Weights of a small GPT-style language model, trained from scratch on English Wikipedia.
Architecture: LayerNorm before each block, rotary positions, untied embeddings, normalized queries and keys, attention and MLP in parallel.
Each number is 128 + 32 x the weight over its row's rms, rounded and kept within 0 to 255. Layers, rows and columns count from 0. Numbers have three digits each. The size before them is the row's rms in percent of the matrix's.

# layer 3 MLP up, 1792x448, rms 0.0609, rows 284-390, columns 384-447
096:107087118134138182114109100168140063127096127118112067092077103091133100140127145103134074120122103149150137177173128109161122165067126150130138181128026216132155071128113147130083117169131122
103:145147124120071102085199071167184099105130088129091155122106174167114117085120116170147145168090163135116130108116118120105151108139050121142152105096105148088126091133127122121137120132147178
096:117170071084159108139099147089121080182137148077058117183073101151187156111134134118119141123174131106135150122140123168071107145152122119081094172045069148143103126084149096150120128144116058
097:092113119128156144144104130122127089114129086174135111164148156162087126108133115166059097179119163101112072126081192174094087106081149140162140099152098096156176214110099141111148149131098136
103:110144152201110131093157129097129135108145063148016114088169109080136078159102127134151167100120137147150149180178131124070168106126176116111134108072136133119148072095086095116103095129113133
101:090123111121113087114121134118157103044136122138124127091140158155104229122085091080116134129143175107157087176098135112079081098079124172145064179075096145146108133098117124067103084182126185
098:131118133143115078097118144176105077135069145204156152164144120118093137142095132177175158165040140107151140132093150133075101122147093148130152117149053191092156135148159110140154125132165151
096:151146127134147155092087133120127103087185146106089087108168162125135087158104114127065157155111097158096118131108134105195125089128163107110147133135140191085139137078135102157144099125169157
107:173123120094132150116111147196150075107156070130101155096113102154075170046126122126138089150085132070142067171136065141125152104096121108114122164135055119140141170093105153104095111078101101
105:169113104150135107120147119118103218130142107105135184166131174127132104069117135117099221106089111145130233109209116120077091151146120131114097162137202145106160095146172077096067166115109119
105:130108102143131148113123168137067068069189081142125144201115145164098159172118142109137170145134102100139117139104124111079172133162113161094150108118114104112166171076105161174119125100159121
097:168125128112184131156154147154211108143150101092109094136095130155116134110128129106093084106114116113118132161150180118116151068143108082154142086164132178116176159151108112122151146132126215
096:159160150134196135160121138118140139037139066133089112149154126116092144117096126112173110172148164138109180139102147132053135123076093086097174099071182153141135110120114187134075143150132151
097:140106113114184145136110165166125071144121083103123085157112135106185155102185122148124159155131097128103181112107083142091142126104071089118068111079171153075148121118084131142107151091090072
096:164139155145111161128156161132113102113137100149149141181078079103078144092092125170116113126114091131120121122087105161095037118130065149115091103132162184147133109148129120135174110108152151
103:133095119160149114140128154148114141110109102101104192143158216120107176095134148160032154168105147098093122148157147154146133109110115127092160147179086093149101119098118141106150195167160067
100:090135097140150139143088151117068153135155115211147209144143095100121147144138108183141162115094146126086190157106144158149136064132114117094109123125189148116160087172055096063110162153110098
097:149083132149137175154145087134141111089161093075146050086165124153150030173115097116109141078063120140114123149146155078108089138171022131131143140121127110134156187103131166160149162125116173
094:119180177173113107110097142097134111147100129083137102143152102142154124138081140142103125124119151138092058104100145132104069090147173146153126144070154140091113112102139109146109132140130112
098:119112096133112138118145183128122117142144050092168143150163146098114130175172149127129134091102146095047115163117126084089114149139071059116127116104146162153153138089086088136113132137125050
124:128152150092084136100084111188139185092059128147086167129139121145185124079124163165101081186089149121124089100121093184125122147143143151133164096199163198112171154146097103110124123170080146
097:126207113149119142085152138099107154113132108080078143167177117093145109150153132135063160101071103155044150108152135066135121078094132108131123148121146111098140133106111168099063132188147109
097:072184145081124152122160088134143158116131105153129146083103149094110100125114125165151156136128119159163165139114120113065100102147165073078133162140145108100117132126151155138127119132116115
101:161165162172141137122116139104113145139180067188075106145149065128147098074129119123086139130111157146087065124145143186131086118123082135080158126158178073142088087121135181110176189145141070
098:162094118146135147169145132083117134151193087121147162151123165159180156139082153157165121076156133127161101146118125150124120139086092124071103137084102139134076186074111121121129139064117076
104:148147201197117143130166108068121162108109110111151116134176207092162094124138195146148120101123081148095184104140078095114134131120154109074109151135196106174140112110100098135139133101181136
105:193131070076121100135147111169115142127121087081117077140113151209164133143126138170113147192090118111142098171186101140093125096121102151074125208156117114079096159136159122140122115122120103
097:117136098156068152016114102106108130139165122135131106126143157102139147143135148180104144124086152150077117123105156128124104054062126144054119121122139126098154127126159139083164162110115098
102:190073107116169157098106135194115102096093082190110084172190092102097154153081102140150115158103077134106110221118120126176138069135079096142115140100103151153096093138093130124134150111151073
103:112178170107150085158077145157139098067141095102148160107094123128128090130051123113116118184116132108133112162112126151106070047113125140105150104129148159082163175138103138133121137115116118
102:128080092099124140125133178118160093102098164125164122115118176163118145141114084146104114173099118090137114119059093150149130149094110193087122131142086117134165149113142126131151122101110137
099:164106106102114157110127087088151108148187161136098110096128129184153114097104167079116181117099160116166155116106109159088141114192152184099119142098167096099140161113116138131137121110106069
105:151109080127149115173122127174105133069209109060135134130125120159125136193096115141152163088112118105100103128120123090155160086091138149087128139130133111087164176127130122140137116138153108
107:145149145163129197140130113106158103141131113088137169146149175117093133144116142128147124112147143097089145140108072089179162067132135113105182099096171163126166095117106148122111153152111154
100:138145162104218140136074120147143071143122131112089129131128099126156118157153149087121159132123109094109155169092106184094145102112103136159106187121095110123088122123094109137139196133147089
100:139107111164097168060173137148121100088111121108137129180113132144137183123116084129096127087098116081099102153146126145091193082198101186087136143112075082086140168107076120122129168051125149
102:158110116080140100106153157173153102148129087179085069067133119131143075112162095139091146169131155104097133162078197157129076089125074130164145143156141120108132190088147144175130128082104197
097:131101136171110117144133133123177158061185123120080167083119082181100143064126121089137141194129095092080182134120113148151129109173161172068094098093112139118110140109117152146099113084087071
097:131131131149142108196172149134136074085154043140148192070133208175117184133101100096165142114177104144129121148136137123112111137121116144136153105078093105099152145110069156127138144106110052
097:159113139124138213095094136150144128154139134106087157131090157104124132136111135132086152118126116126097169157136146134100120149109153178103163156187075101182160169091096121109169095122125061
102:139130099110095116131135086098146169100166128118146164074088118113180142085096106086109158122084157057095120147122171136034065112148115158146026121118163095121085154107145108098165181129101091
097:173087088153179170096079153118154155140112109148133117174133106165181173167136065165150144070067147126166105148160175115101134143161100099144117076129130108075154149117092149105135195151090120
099:188091123114077084074154124163158124122111120100098148116126117134110162069063163161115098139133154083083155178184116103071105111117090125152107165041059121090115147099143169149115141122094094
098:142131136166106098123143091086137106124148149101130146171122137131150146157109140125229166107140089135093145170131082108170135087142107158152058118060135117106137080125063108103121156116130141
097:166131090128183130143142114088100122127143106058110106136098166151087166082148181161166155121107110142070138138112130124109145160148067131150193129127154144129115150114106137081159112114119123
089:159108089163146126137101124139118060149083139114139119084131140144139139142141168099144108138147093142130111146153134213113120084095148112148100106028136137103125109146084133140122166101115142
105:145154085146136114183128119138137052051163108140092149153150125149165103105095148132121132142079129106138106150155099091121138084112098138103157095141109132097085147131064168137139136114132106
096:130110142111146143157145229100158109130128115047069118157087125120072175115167133156063118116114151075080104118100177127101132129160124161168121155112103168129136114157107106065128163139097116
097:162051152137124136148154103117134079125170117070132100096166155181139127142155126107129175108096167154215094113157142158125109083097211137133088131157078178127149111140177126100115129074160137
103:154111103073169137131116156182106061155090135152096131082065068110087148108103139167148070175114095089130115137147195155110121115114098139141138096091095137143084132154129114057158156121119078
101:135167116136174152112101170146183075113159146110154143062099137121155082181109175137121165084145112042085108168136131104103089119087085167110136150088101157133168165112080115099141156226175034
095:089169171099149107167103139101121145151147123141099122095132143135138146110120121157163152098128148154147148122136119188151129070175119117106099143123131093129121103130108039000144101159119158
101:099114135133105134127143152079111152140179119085116139106140114098085099124147122121132156144119160135126127124148123127089134100116131125076174100088138165142102112109156112119143090179112130
100:102085127157227118133164133199117105112137139126146191162074121106122122047165152134170095110147175135138142125141152177050153160164098105151083140112133139133106126145073072106148133119118106
102:123144132150137166146144105133162083078103092116131175149031144124128097125098087081103069177141162101139097187153117092104132000134121153185159142086109104142139171078072124142143141145153158
098:106067106169097117152123119109149176146145105131109202151129188124207124093150134146094108163076176114127072149136089136073115107139158107089089144150150111089168129124119114116084151106107078
104:115134102128153097136132135143110134112155012146150180140119098076149083104077230170079166192109152089113096149097139120131128065139087101137160156134177138107155150121124121099133141162131084
100:098108117063160151146086116197117119111133155106132079121179102146147102161176110079131229151073133111080081152173119141137140096115107132141133184075107124135120133163132098095080123117117120
109:104103104138090097111159142239105080119161086136097189049121139117106182093039141089116149145119105136072119121158128137120076123120162165145170164137124154115131153133108134119102097147096130
102:177136126090188119123130170169140080152091120146114141087098085152111112110083151094154164057123151078103084131110136129111156095117128103160086114076079194124117144128134127127114151160083178
099:141106115091148146143125129185121131105134102114075178057182125089146105154159119126110137143134177146112104145080180091115136133160047134132153136114114095113130136121084158101132190107093134
099:114145175159104155136133100129114161148152152121171174111112114121132178119129096100132204130116139118149142131108089147097142064153161129123093092129166150117060100137140144087103147120137163
095:181192110117118187175110163190070158088136100177123136111155118072077101129134148118087083128081110098118067186112076068112166108040121132118118097172170173131136123117141152097115096189075152
101:154119131159118125057152162150145166108095081116077081142060181186156146088104154128075108090124087043079147089144111174054157170090063111158143140148095083073150143084101130131161153125129151
105:141085088054136142120104157154157063155148111078134137083145174118129167120085168117078165149108117089084159152114144102118168127107130108163132137065112120130093178151117163092171197113059109
108:114106133146089106125094183093119157129086122100113133127122170104129078134165130164103140125084089108071123106124088156130151112165097123028107173122128145119123107133107168144119177152192095
098:144165126135192150141089115180140104077112124054159070147080187157117164164080104105139083118138119182082075191149105120134139093136084121115107124121139123103174114092102122122104159169123136
101:192088141088160156082077091166139143158161145057138089072172126098113165076119133076122146163136180116098087184112138098167153105084129163157142133110100151114163047117096160136132123145070060
096:093116091105117106093150130152176189132068118096055110179140135080142139116121125089177183172136140122164142156161084122142163134126158154066185144135071097130103128063082128146125172113103060
114:064168152149103112101144078127150185124149085152096153126179131126123068097131078212127126170102125161124136143156110170090128086166109120079178116148187136106134135110071138106172097168124136
099:115124119096120236077104129179163055094128126127128128135171132107133151162155107083108107146129117086121141188110139134121109094102089110153134096099146165140122118145113151131174189095109137
101:137120171167123161144179137117141168135107097112142080117162200165113097119161092178145136094095061078068167134140103125135067161122091117082108113157146149127137109053149138130102156101108082
113:135199119141090109108063117119099128136114132159140107144103129148154143082092110128053148151076140135101068153157136201134058087166083164080144125155115117159142070158106061071166139111133074
094:176104121121178124148165120117146149165157109163130151195087072137083151100103118156155146144119144069086170112128056140127106129133090106121189176097109111086093125119111090090140139173173095
101:158154122174150078070131113140119110121100050098128092144078111161148068108117132107136100111142158161143097132141123153100109142121110118070158121162148150118063122124074180128141111170135078
102:094122172117117123130094095218087148144117103140095152101139159094175111106150115117131153133122104095098119158082156132118090078097059070137142130150143147119133137140082096112079150138110127
103:131113163176059083119060071123108048051140141078129140114070101152129119092094107103154150172100108122110087178137094169121111063136136116137118129072119126108139111171112131116113136083113163
099:186045120105145163167106183137111111087135038108142140125079177139159133160092173088088118150130097146137159133120130173150153106122098126084140125061098101148128171105084090118166101120148096
100:138086156101118137145127107143111144120108107154054149135140147141146070109159108127161100147111100140057134144143136134164137143126165122151122102107121136161132121115127153131099130052090105
102:100126209092113158175105187176103090105053135151134157105124169150162072131087075127169098168114097156087139119117163145121126076140150138103150125126108142110165137112118055137138150118119073
103:161159120073168105170187162075116077139131067096172138093166191107158156162097143089122197125121142075093095113109105121048122099133082144131140114112114107125132131101083152068148201114140117
094:154081134108218120134112160175120066107164150083169100128145160136095120133089093107136153134069127124138080120106123109109098060135107122156150139065172120104119107141126084115156074157148132
095:189225206159089110100111090067177063101170117095125146159133141148106096165118099094117114073106130164079080183179152130142093096144144104184070112079186146068188092073160144135084124179103201
098:205070137124175105124104137140120111154100123119103153170122112074088130126109110166226138091132144168200119156096114167139177092136115166164185148113145151130115053101096124115107156093144113
099:094168106137125163097133156144096156088177129064114156135118172073126124135185156172090128130091107116099073191109176143070118162087085122126101117173124161103151159113071150134084132111079094
095:166076149164067182178116136098170121161106126163088107174160113120142137121098091175167173135092171135105123143155077135085133075153204127115151036037202126091096067089141127124128204122125121
105:068171158076212111131083094116110108137111141105133165133097108085150084140150140128115137127141143116094186150124153148100154123079104107153130157138127069165097118169124101093111185144108117
109:119106194146124161104119114141145095083099107074134140091108126165139156123093119117117125102112071053124121171143144118116183123066156126075148115128087128098202147116118143137061197094128108
103:114096146149172157114110148190157108066163112137099078157121168150111137131058087041151110124121126109127100162160167112135121106105096140115123165114117229105166125113115140161148116081119161
100:150118100098152173155101131172073042073173118085088107145151091195092115159129113091097179092093085146149095109124125096082124137207170069062115149138098156164130116151116200161122189098203127
099:152135086118121050137110143117086135058090120128101190109175111143080112159072092167105124099075145115148109159121123120112181055124133171133143072134123130112125181140116201112108153111171153
093:146106101085165145148127191083147145101163118089133127137120155105179161155093142128082109131145112085025163124143134056141116121109051099110191131149113107107109155093128125113129095130074076
111:121150153200145112119116123121097143098174077140074143136162137088143149105145125145115129100093145126150162153109150082111139077116124081157154098070131129084119112098098134137102116170162153
100:134113121150080116082116105164109073127122118145097140063076154135117167086149133129141193181147134107133169190113122149143076098153148093125114147129097118120140195077093116131149158132073148
094:132202158136083117103102078200178169081112108131121146132192133139139057110093130155099075171104098151119081139155146167114121120108113121108161132175161208162155147102159135097102125123126145
104:146068128141129165119147127108141126086073124129133163087118122143117193134105036139122193103092160100117059162156159103133119064176139170107098086150129058073119134182092125096161149121075087
106:121126137126123184155171139099124131154173117113144161108172132130115097123089179111146141146114112127164162150134113101147142027122158177137080077042153110100114113133104153091134136098116125
104:129113156132144085142074114075133128128107085155084132119160161174161082113143098125124126118078176168179120246132130170146115092136114104110108127172202100134158097137146127139124174159163130
099:130115150172095110172074105157127117154125092062155174142125109098143157091117173100132132103145142071087138121134099120091131154187184142094103147107183102136044103130150102117168127125158085
103:129162120168083116118103168066110186140106079148116127076208135172131106096103141182118144145065122108079146109113092167142092069141121102097200121167136130145117118113123125116152118137127195
105:133137079178155193124089061117114058137110089146145127148118099095110109170075085127136057216123090158128078150173132116162108110135155084053142136157110068157125107114123137121133095063145078
107:190152144102117125180156205087102155146192120092112101116168131131176140188164099107157153123113114109100096167107170122145080063150107143160109089094107196106148158116083190149170127148173132
099:168145156173125154113139136114124134169155108148099109172156099147121054120127098166163133083102093154103094136087167109084135151126094141135040086100118128175110133112091199110104148129093126
088:135148144183101123113113119169161147128141148128179130133136116126135161192123139146137109074110110142156066181110162118117109108156146119110110130121138099097141200141131126132093149122086121
105:150169185160160136115127101080137112091128112108131133096105108122209125117115168147132149112083107132137177152121069146087088135142128127096113143125195171148113092114120113126124167138140096
104:200111112161094162130085217120119145084139124063127123155122177063060179184118144130145169150103077150105136141102149083105180115103116071124119093106118153113179138089117153090152148131150161
098:133079117069121128109125135103134085117171100077139093151114095093186185151129141195116121125165130088044089109154165118087124117121100092146097126109051150066137117109109069113132153089122117
# layer 3 MLP down (transposed), 1792x448, rms 0.0959, rows 284-390, columns 384-447
095:195145165164082080178101150116118109118112072144113170108166168141141168140065163117126137163129125097077156087121132123093067103162092123134103067150154076131163156133120164150088166091119103
108:136136115168161107159104131127214202186149162125160130142160093116124080090149130116118074087137087109163140165110146152113069169141150116162080115177197128167120088107105133103115119140101129
093:130126147113074176157148111158145181131110098190182128088163152121135119102117122174151133146047119141088133122092122168115173120142126141151109080192147145154078080143109188061098122149122137
095:134127090085115180147142065129173165098169118096188149078109141098155136136085160118139151078077100092138164129173096118149200166137095122065122200120122151089091090164159129173112120120108172
101:079154110139164116101112112119102146097084129111103149143106145030175166143075129119138150127145098125096145105123147172134075137127077139130094095143073111121138137122116132131107108134163148
098:157152148141161178163138120155101133188125128115142143143126079063148026167103149130117102098101087153167147070171135185159193142152194124132164077182128139139115118140133138166126075130097097
102:147128180131114094140082107130158148114197062084122104109109133135158119119198147181086087130176149115128080125127097178153186140164112102132074092133215126118164089147083156143118109130090142
098:161151121156112120138131085167123146138109099171133152093124115121129188133122058149133154133132140115169089166133180128076132128135121137137122131142162103156124069184110132130107190104130105
111:087081134168115089183123113054166170148091131098137120123119129130175099175108170122116120114125141152119168117149128086152081124158168136101164129067173175084118113133176163177141080174119085
105:090140116146162126193148148143107100168130139109157108110111136133129086174133150132143066060162120105110053130116113144140139063122117102094167153114093079127130162094143128152194133163173143
106:134086140110095145115139159097095194141088141089094051131120120143127152107145151149100113105123153149121193140140088156182108137106156111125149139118131159107078131096122152147147118048161141
096:117188095149109119143047097149048118132111138136143142125152121157164136170131150168143196116104143140119144136139105135114112172141120164106107135133113115130192134150136138162140162090095092
092:123120148079159154149175106095109119092104149175104137184084159045103136098128192184148093132135102126125180096058115109107112133126105117144142113103150132100111159089087045129183151111121169
100:099120053101107088162129130115130091132166109126137172116109139110108169176064155105132096132167141115119102141116111113126158118188178100088148159146100108164141139139167114117122175109148107
099:105102088075128078087126122200136102169128127166079193134176161181164099150148118080148125125155132099107128147159117109104202097122169128125150152108076098114123143084120179125092144137149109
102:110123106103150138129093066060125142080124150119175098080023069158250112119115153151177112119111132111136138117136123171114089130142136142157126133106123177060138153099171146172121138114159161
102:165147148187170156115155113065137138112113133044107013066137191136146112084153098141110124144170166095158122100125127084077078138164157119111106151063117109131098105094162115160084098088103134
100:193126142101098088112086094132138128136097118132138192117073118098146203127126104077155143169143173092131158146163176185171188133078157123131078171084098160155140114130126086143149083144113149
090:166127124117213209124180108085139142103174153114167159094115130119117125118150134123150137157135132064168139135155081139136191091100063147089160136152123135143154153138165124111105131145116102
097:127148080118124097158130156173159106131095150137077062107092175100132106098072132121166141178133093121149137059100164203141092127114188147107102146131135131083136112128117106111102100112123178
128:134091104115148145125176157196136099141133144168173155153121119142130159152124113121081130138103111071135100158187106131120175124101133120126134144151076173130139156162153132086157115167088094
092:140073165125170138182082137116172125137115106139165079116057131171090176123136120129198096144164118151180104149132153173155106169167141168073144079145128143180100060127119146139130110068116123
100:133080104134141088102091169095162114139118130153084098149146083124105125139114141106122078140121197071180089129058109151154102176146118126149114134122129130162119109092088089130099123158089109
099:148103111049122106130180108121143091142095177120176173092126137107105135170115112131172145143165150156171165137118116093124152100154151147198147147090126157094152151140133074140087116091178126
096:062153127103163061138108139196119131088079078065118131106160074059134092148124164127151117145127087124098115105078158115090112116167121109139187135155158091115162085143118132130124169192103118
109:061132120178149124112132127119118124140167169100102181078114055133119148165157144125148162135078111112096126087125143161137132085147110082104104105172098081095144127116171137174121114131129115
104:087160177196130138129128122081167100093132151124078145126130063103124138092142035102138124079130192152114120119079139146089142135096129087173111038116130189151113109087081096122116143132121158
098:164140163114184098233134104100116167098134099146128083080110105112099138096109090122129074152191127153190113144147096138166185203127101099172189148123133104143117101130099150135134116176187126
100:103171177159097108130144153143159149162177117062134144150087127135136145110127129131110151106137079173133091088146136099134118170150184113125145075110162109125135150132146101099153165116073242
102:143150114145102177041095114137076165160107155163062102077120146129147148093177060130119135149131142180135170115097125112146164155098160092136147089119132108227143087118137118118103142120123125
103:145144140131159147148142107155163140143106116128078182158101101087111079096100110090202158154131130145155130096124157119090116061195140122138149180066111167103096105162147107080079111129163086
098:119124170132143068142126141223137114143082080176191133180146099096135159211164109150151095187186138137106104168151159124152138109086114118149102119123112135133100060109098134114141164127101199
103:103052139160139129140152126053170087133079069133120103147129125151126148123073093095121095104129083120105147121175166168136132130145092153141152129135082102151086120089064118136103160073151161
111:148137122090125146162128182115115126091151210127146107188124116120168144130155176175133118154099126138137151104160091157112141119106090111112132057129096104103155132166176111074124071117115115
099:131084082141096148076167123126153127125124109101095126124130174122170119095030079173097069154126142154095092117123154055149090109153143093117127187129140116092122118117080128128120060178107192
098:142143132113153144120029110099158135132144086150147146104145103084107094139126123113126144139149162172143171167178119050135078131049200123214139137106153169140099097108141114122100062184100119
104:150071144088139161073090103113107097111139057117142209130080147110153179073146153152090064133104102196139123148148149119154197089062154107058139147094117120135120119155100134064108182142151082
096:128147097146125086088114147147150128133125114206158065118113170055221187184154117137079121092122149126148123194104136111104143141116074106114192204133133148095142114119128091166125145115101130
100:124100125083166126118112102108090169128120155113097118119082128065191088113081136086076115116089203092103165079192132107183134162161104037127069170136073099122072157115176104107093112140147161
088:131129123137125096157146093121098147144132166096142051072127118165113198122154074097145126162140106111128081120152120106170160125142145104171128137114180159094144103120122125149078135118115175
101:073119156151184121139141169147097112166093128149142163181110100129092133200133171170123099140176114163104141098103082125130189149119126136042187151102120117142133088112125160071129109108128126
097:053210116122096127202149116171162077154153132158135130100114165113070116095146184048130173170140134124116131106103079127142120115082133150115133173114080124175142120088117129197144109122173109
099:113096173154145153148161155126152112121108160189147119141126093142116094130155114168163123101099093113140098040074148097080134127109162126088149099149192152083118088134109125126128184067139134
098:119147127148148118106131153164104156156169175203119141158164137198139092110145114121132040167172123119156120116077140140053083119160157123073135141136115161117110185126142148118089132137079162
097:082117156142109167131082123120083175105155112131123139054145088173166080138126119123106162117092109139129130078139128120117123122132141113081127162060148118089143161133172082193117168158168102
089:132206124109108119145150131121162154101196140114114167179086133155114116145092089155080177112068122089097107118118081048136119188148108161137157124183094129146154128138164121139122141150100129
110:097154136118168094102084149097146152139105116143090061096136119062097144100098116112120147159120156121115151114098134152118137115206216127202179139032178148115145103128133092102118101117149148
096:077119168135110093165149076144102132142155106208208155101109109157117131171116115096166153110132097196143125111117145131127117119148136102112146091122178106127110138077135184171129101127190182
093:136198161117141135137113147103125151104109172163163129156090130112111149144121162197135087143164112121024117129080102116153136128122069117126162087114173152127143135136148118133089149144087085
100:130124144104153115121135149122146168104159054100124108089137230114152109091043172147105196096127131109103151127088047111132105173162139096121144155164151113109176118101119147184079096165123145
100:192084190161130133096085100134135156121188137106154159159142105160154068159125045148105156099148153133098114115135174076180151178065061130109104096113138118143116117157158133155105151118141145
085:157116127118114146157172091140167160121134126109122093166165101130107076115146137120096115101125089118127097140163147070095119107110112173155157128112162152106104149132127187231114124098157136
095:126127106153131138142089120182141124144101108130165086131110154167109126116120147148140133138150082106140158121136129147116119161181118171103131126107085146114096131121104139098123172087101081
097:143161165085074090143105146074125154158114084126165096078134152193143093162109091123090177162151119122128113123106070125182117111095137147084123164161103083134168073136168152118121150122130110
107:169085122142163118069188145077088119116154116161111110093164135078105148132149199172152144117094121124141130130089108155111120185120157110095125127108126134164120127153182144136127122095158138
099:136172144114121098112132156137081109116103134125128063169136095122082116161091140131153147080158134169101154102160153210176133172143073096140160140128105082128149127135134131104139113163102149
094:133111071118090162072085101130083090187125135130080146124135133185111126127165019101178164138150104149145131132183116128106098135149157152118118152122093154120097122172135140149123103121122178
099:199140184143090129128177119108096146150208088132171145108106110130152163082156133124145092149164122140095106076061158109161185146119087146126106104099129114146145083092118185172139145141171127
111:091070147104145115129060156142130133102067125160151085169147117099153172139105119142129166156102125097159117134154121124155200103111089102066142120106135108135129130191128098091168138161121076
098:091113132155141147121099135123112164144190137088131113132140178157137140137148112185157146181080124172142143148133155163131138122145106123133186148114174043146144147145119143094148123104142049
100:175148104060082108163100160129115087085114113155191078135181090111117130133132141130119122125115088098152147114136080147113068095118186110172100096145143187092135126032146101168121180091173154
098:159130122109144122120112121150139117076184085182101133124094118139171116143090106102124123046118121162116141126164109087145107111136125199124115148099127156108200148087154126079155199121144064
093:126131150127111113085090067080183137153101106083149114144046142157198133186086145169115153061109158146113166130121191163109089138195133135127124058090100104121141136101156133159130163082131131
095:118168129125133111194146084090171122157169151118159135148127085118096086126151118102139139197119137124194129149143096082109114102142152142124145136100140173132116038133160083080042126163092123
098:125138068134114075106063145118133173120109117146132121099137077130156079129113127149161104101147234148145105119094176109117114147107051117128145128158127099088157096102144107151133106164145145
114:122133181089102111170202107107121160120112085113147055131174080122123118087072140173109084130125164156077155148136127128149095169100149150194179084101149145150123140112151167103128093161102163
102:150076135108088167075143190085096122156136139184162147142137135092125155098126169114106159116105100077097186104117154193128199061117103126135146109133121098202169198193147098094122169129141085
096:106154100144105125126168151122132130134116101173135192139059132139129079141163161161181150128112139170122119073151137112095143183141141100148142089137171058118062147127137098139110123107169167
094:143146180167115088151131148119081089099188072132112088094130136106158111136136097103106097123120107126116065071110154078100096099134120111145057090128219143153153157193159160108108094083151167
110:162102123130146124214130124183124115153151102128151179116103117108071126148080202153167145116118074104135143112145107084064144055166097115171167154122150159129123158108139124127155093162155148
103:100143107090151075152207132117132129095145153111153180187123182152098105092139157106130109112131117128122123077114135095138170085210142180086109143155094135061107139099096104094118096127155152
107:113150036092134099133103157135100082169109116142079193113116079185127159129095135111140174121142148134181098093124127155134133095127075116093146172142116134110127141184100123089112065122140146
125:110079098111185151162081110137139176102144111170122176143142068157130130077159153186163175185155162147116092163168131099117099138153194177140126166096180117100074114142111138068158085178148121
088:107135166127050113149101152156118099104098112093110080062174168118106127105127139067095137134133121147176093162107176174108139110140162137165104072137158129156148103140115136144102101089104174
099:151116146104135144148109119128151142133106165192133155107159118128152157122135086128109130107085161106121090143106193099133100094124058177127090149122094075142172122136158091121132132100114162
101:151157116128177113146146161098126104177118131126143151143143163139105104130080120111121113127184122160135172133124121117112119142156119183143113064107139157152139082130145123143153067128139140
106:154143156118147083098132121101117097152134151151135144117202121110103134209174116144144119148113108125116152137142127085156149120145128100091111117126136088138118093137146131111132173122152125
100:093147128123098128157193135106093165092069145148068157121148146101125061119113153176163151077111097123123146131089071145118143123135118025088088135103130170131142156105082116123138128098113179
102:168069090098192101192109158166099162125113145088197087110135147204113145190113158148106120163109109104124140138145108098113171077068146127079171141135139146096110167142110135068172099094134107
103:132099064125161106115094116053073089162197111121126129104177103117094100136110149109086106105122187113158156136120085104111108128125077068073149121105136097112121119157125158171090126130126183
099:074097177126159124152116132137146162124092106098080103137119099124152108120134172173120088137135102163149178130176187105132102172181167061134151161111160191137071123138145164207091087161096116
094:116151202173107132103099135058150214186116142109124132174085126136110065116150080141131164129165130164142167152132141167078165182134144103102138117146088122129144155186082140087159169082072131
096:064120092151203192140156142136122220100111148116159071098156120111165144081143130144106102140123158108141141094109054172162181180105169161110140140188076071203072150124130131111111099119161094
096:062188113123080173119154143119167143136168122142140079053120125149127121151112152124032123169110108126071126122152107076129079177140117132079131104147083116135106152135184096125107091158099175
100:174042122104132168166126119090076132193089154209113135097170116094080123104077131114164109103158148137129137083099124153095100136183174124159101156129161115141116071152141194108101105088086122
095:095174133071188119107118129120070115134166179148143135080099133106101126151138149106082144117116141143115097136088186139157112122094114169075129217200081122123149164114156101129110110110158079
096:219101146191082115122148125118175152108141092140144102136158176161103167113081132095148099136142146130117090122140136122141142103175141144169123074083164182136156103089133145174121067125137135
117:135143133142091084155109115155143110151145154101087145092149072150110109100099091085092062109106137128146196102130095091125122128142098097112129124185072212098140136154164108173109106150181114
104:141154138113118109158163199072080132189151127136138142129163158111131163163119203143145175159096130158135124063098166118112122110176148146131181114092174060165149130148117115103107134126146100
105:135112163143179132165070164154121183141113168109175133119133112075128148065113146140136134125135109131150205140128110154128130178075140144154134162087154116114105108091131083127179100129090155
096:085129164175098214086144123101169143171122110125091083137095159157131115136184122103142082191180104131115141091111123156112076148083130115126109171110123109148121100093110109181131069136142129
088:120136149174104100089115148188147116124118127127157157133076160187084083113175072077153158161076138160145066188103146225123123138157176148093077136136132118133141098134117100134120157110196162
109:067172100109151103147147166120138130098124101160130076147051102052078139134075170120085117124158137123142156095100119163096135146131110148162173127143130165135091155125129071145161127149122175
101:123144120103142134121125125059173136122153170103170122194164093126107100124065095131109076119089127163121108095115098100121153124100098124119118123092140142116130085152135113080101083154167159
090:150090102081147142133139178129097103110133115124107119146024112102182187161045134142116126120136154094158158151118102122122097116099152097082143138089059080158129158106066155139179153180148087
097:099208132121134104117118124090116141157161118074078129140097093099129087162112165089145095128110148115175172150125120147102108116128126144115110194095102251150082110087147141172129120101178168
102:076162069141168101098153146112210130139109192141117079137077083084131132092069154090053109111126118111099130095102131146116065159141105082105145173160098163143106171098115109169104122140088121
102:185080126133127159136124168211058143109136178160196160139129108049101199156109128153140119141152135086139138125114146142147166135044209180151185136086114102163149109086146121103159147097087120
099:175120122109179154078165171107146164134129107134085117113095087043035152133096141094122147160112114175142143109089121121130057139051136119174168132128083164135149094058116173129135141075066184
103:163111108091188168102124101161128134066119172129085142147099140148101127135118087123176142133166126120183127128179153151149101178123107151120118133081114083142150137179189089107119146060147074
107:131121186102147092123153155219151183107190174129109125166105138177152125079163159168134186109101140064133159071134106127146158127140102163148087096137146158079132124107105099109142115177124196
108:183073121071135116117132083083163061086156100114130105086139142146115123070109151119114142093075121135116168144085129122106145161085091168128156162100049062110111086143155128172106103127108129
109:105056105111137102093126130132097137084073129112118178092132195081157165093172149092110137157108124089121171122139119162158135071134162109147215199128141144100115131125113056128147159131203113
089:112099098126145146168110146088083060136139114118077134164107129121116124095128193171169145144073130075104203091129083159083128124124117095145132195174167179121121115127105163119162082105152117
109:097110120111143083070111113142150159124145117180108114091121158170106080084155088095111086177132116101076083111124151145141154146124119134131118139162059131121157128144152116161145120103098145
107:192104106156153174071133094113074127131108181128154146120152164074129096178128111105162087095172156124107112123084201099126163165049114107130126138142054076141135107162183144148120180085112110
094:078109129136084153127138130191119130146113151146082151136131161140077094107107127056164131126117179159129152115083120143138083124113188156121151142115124142139130150126098120107139084131136120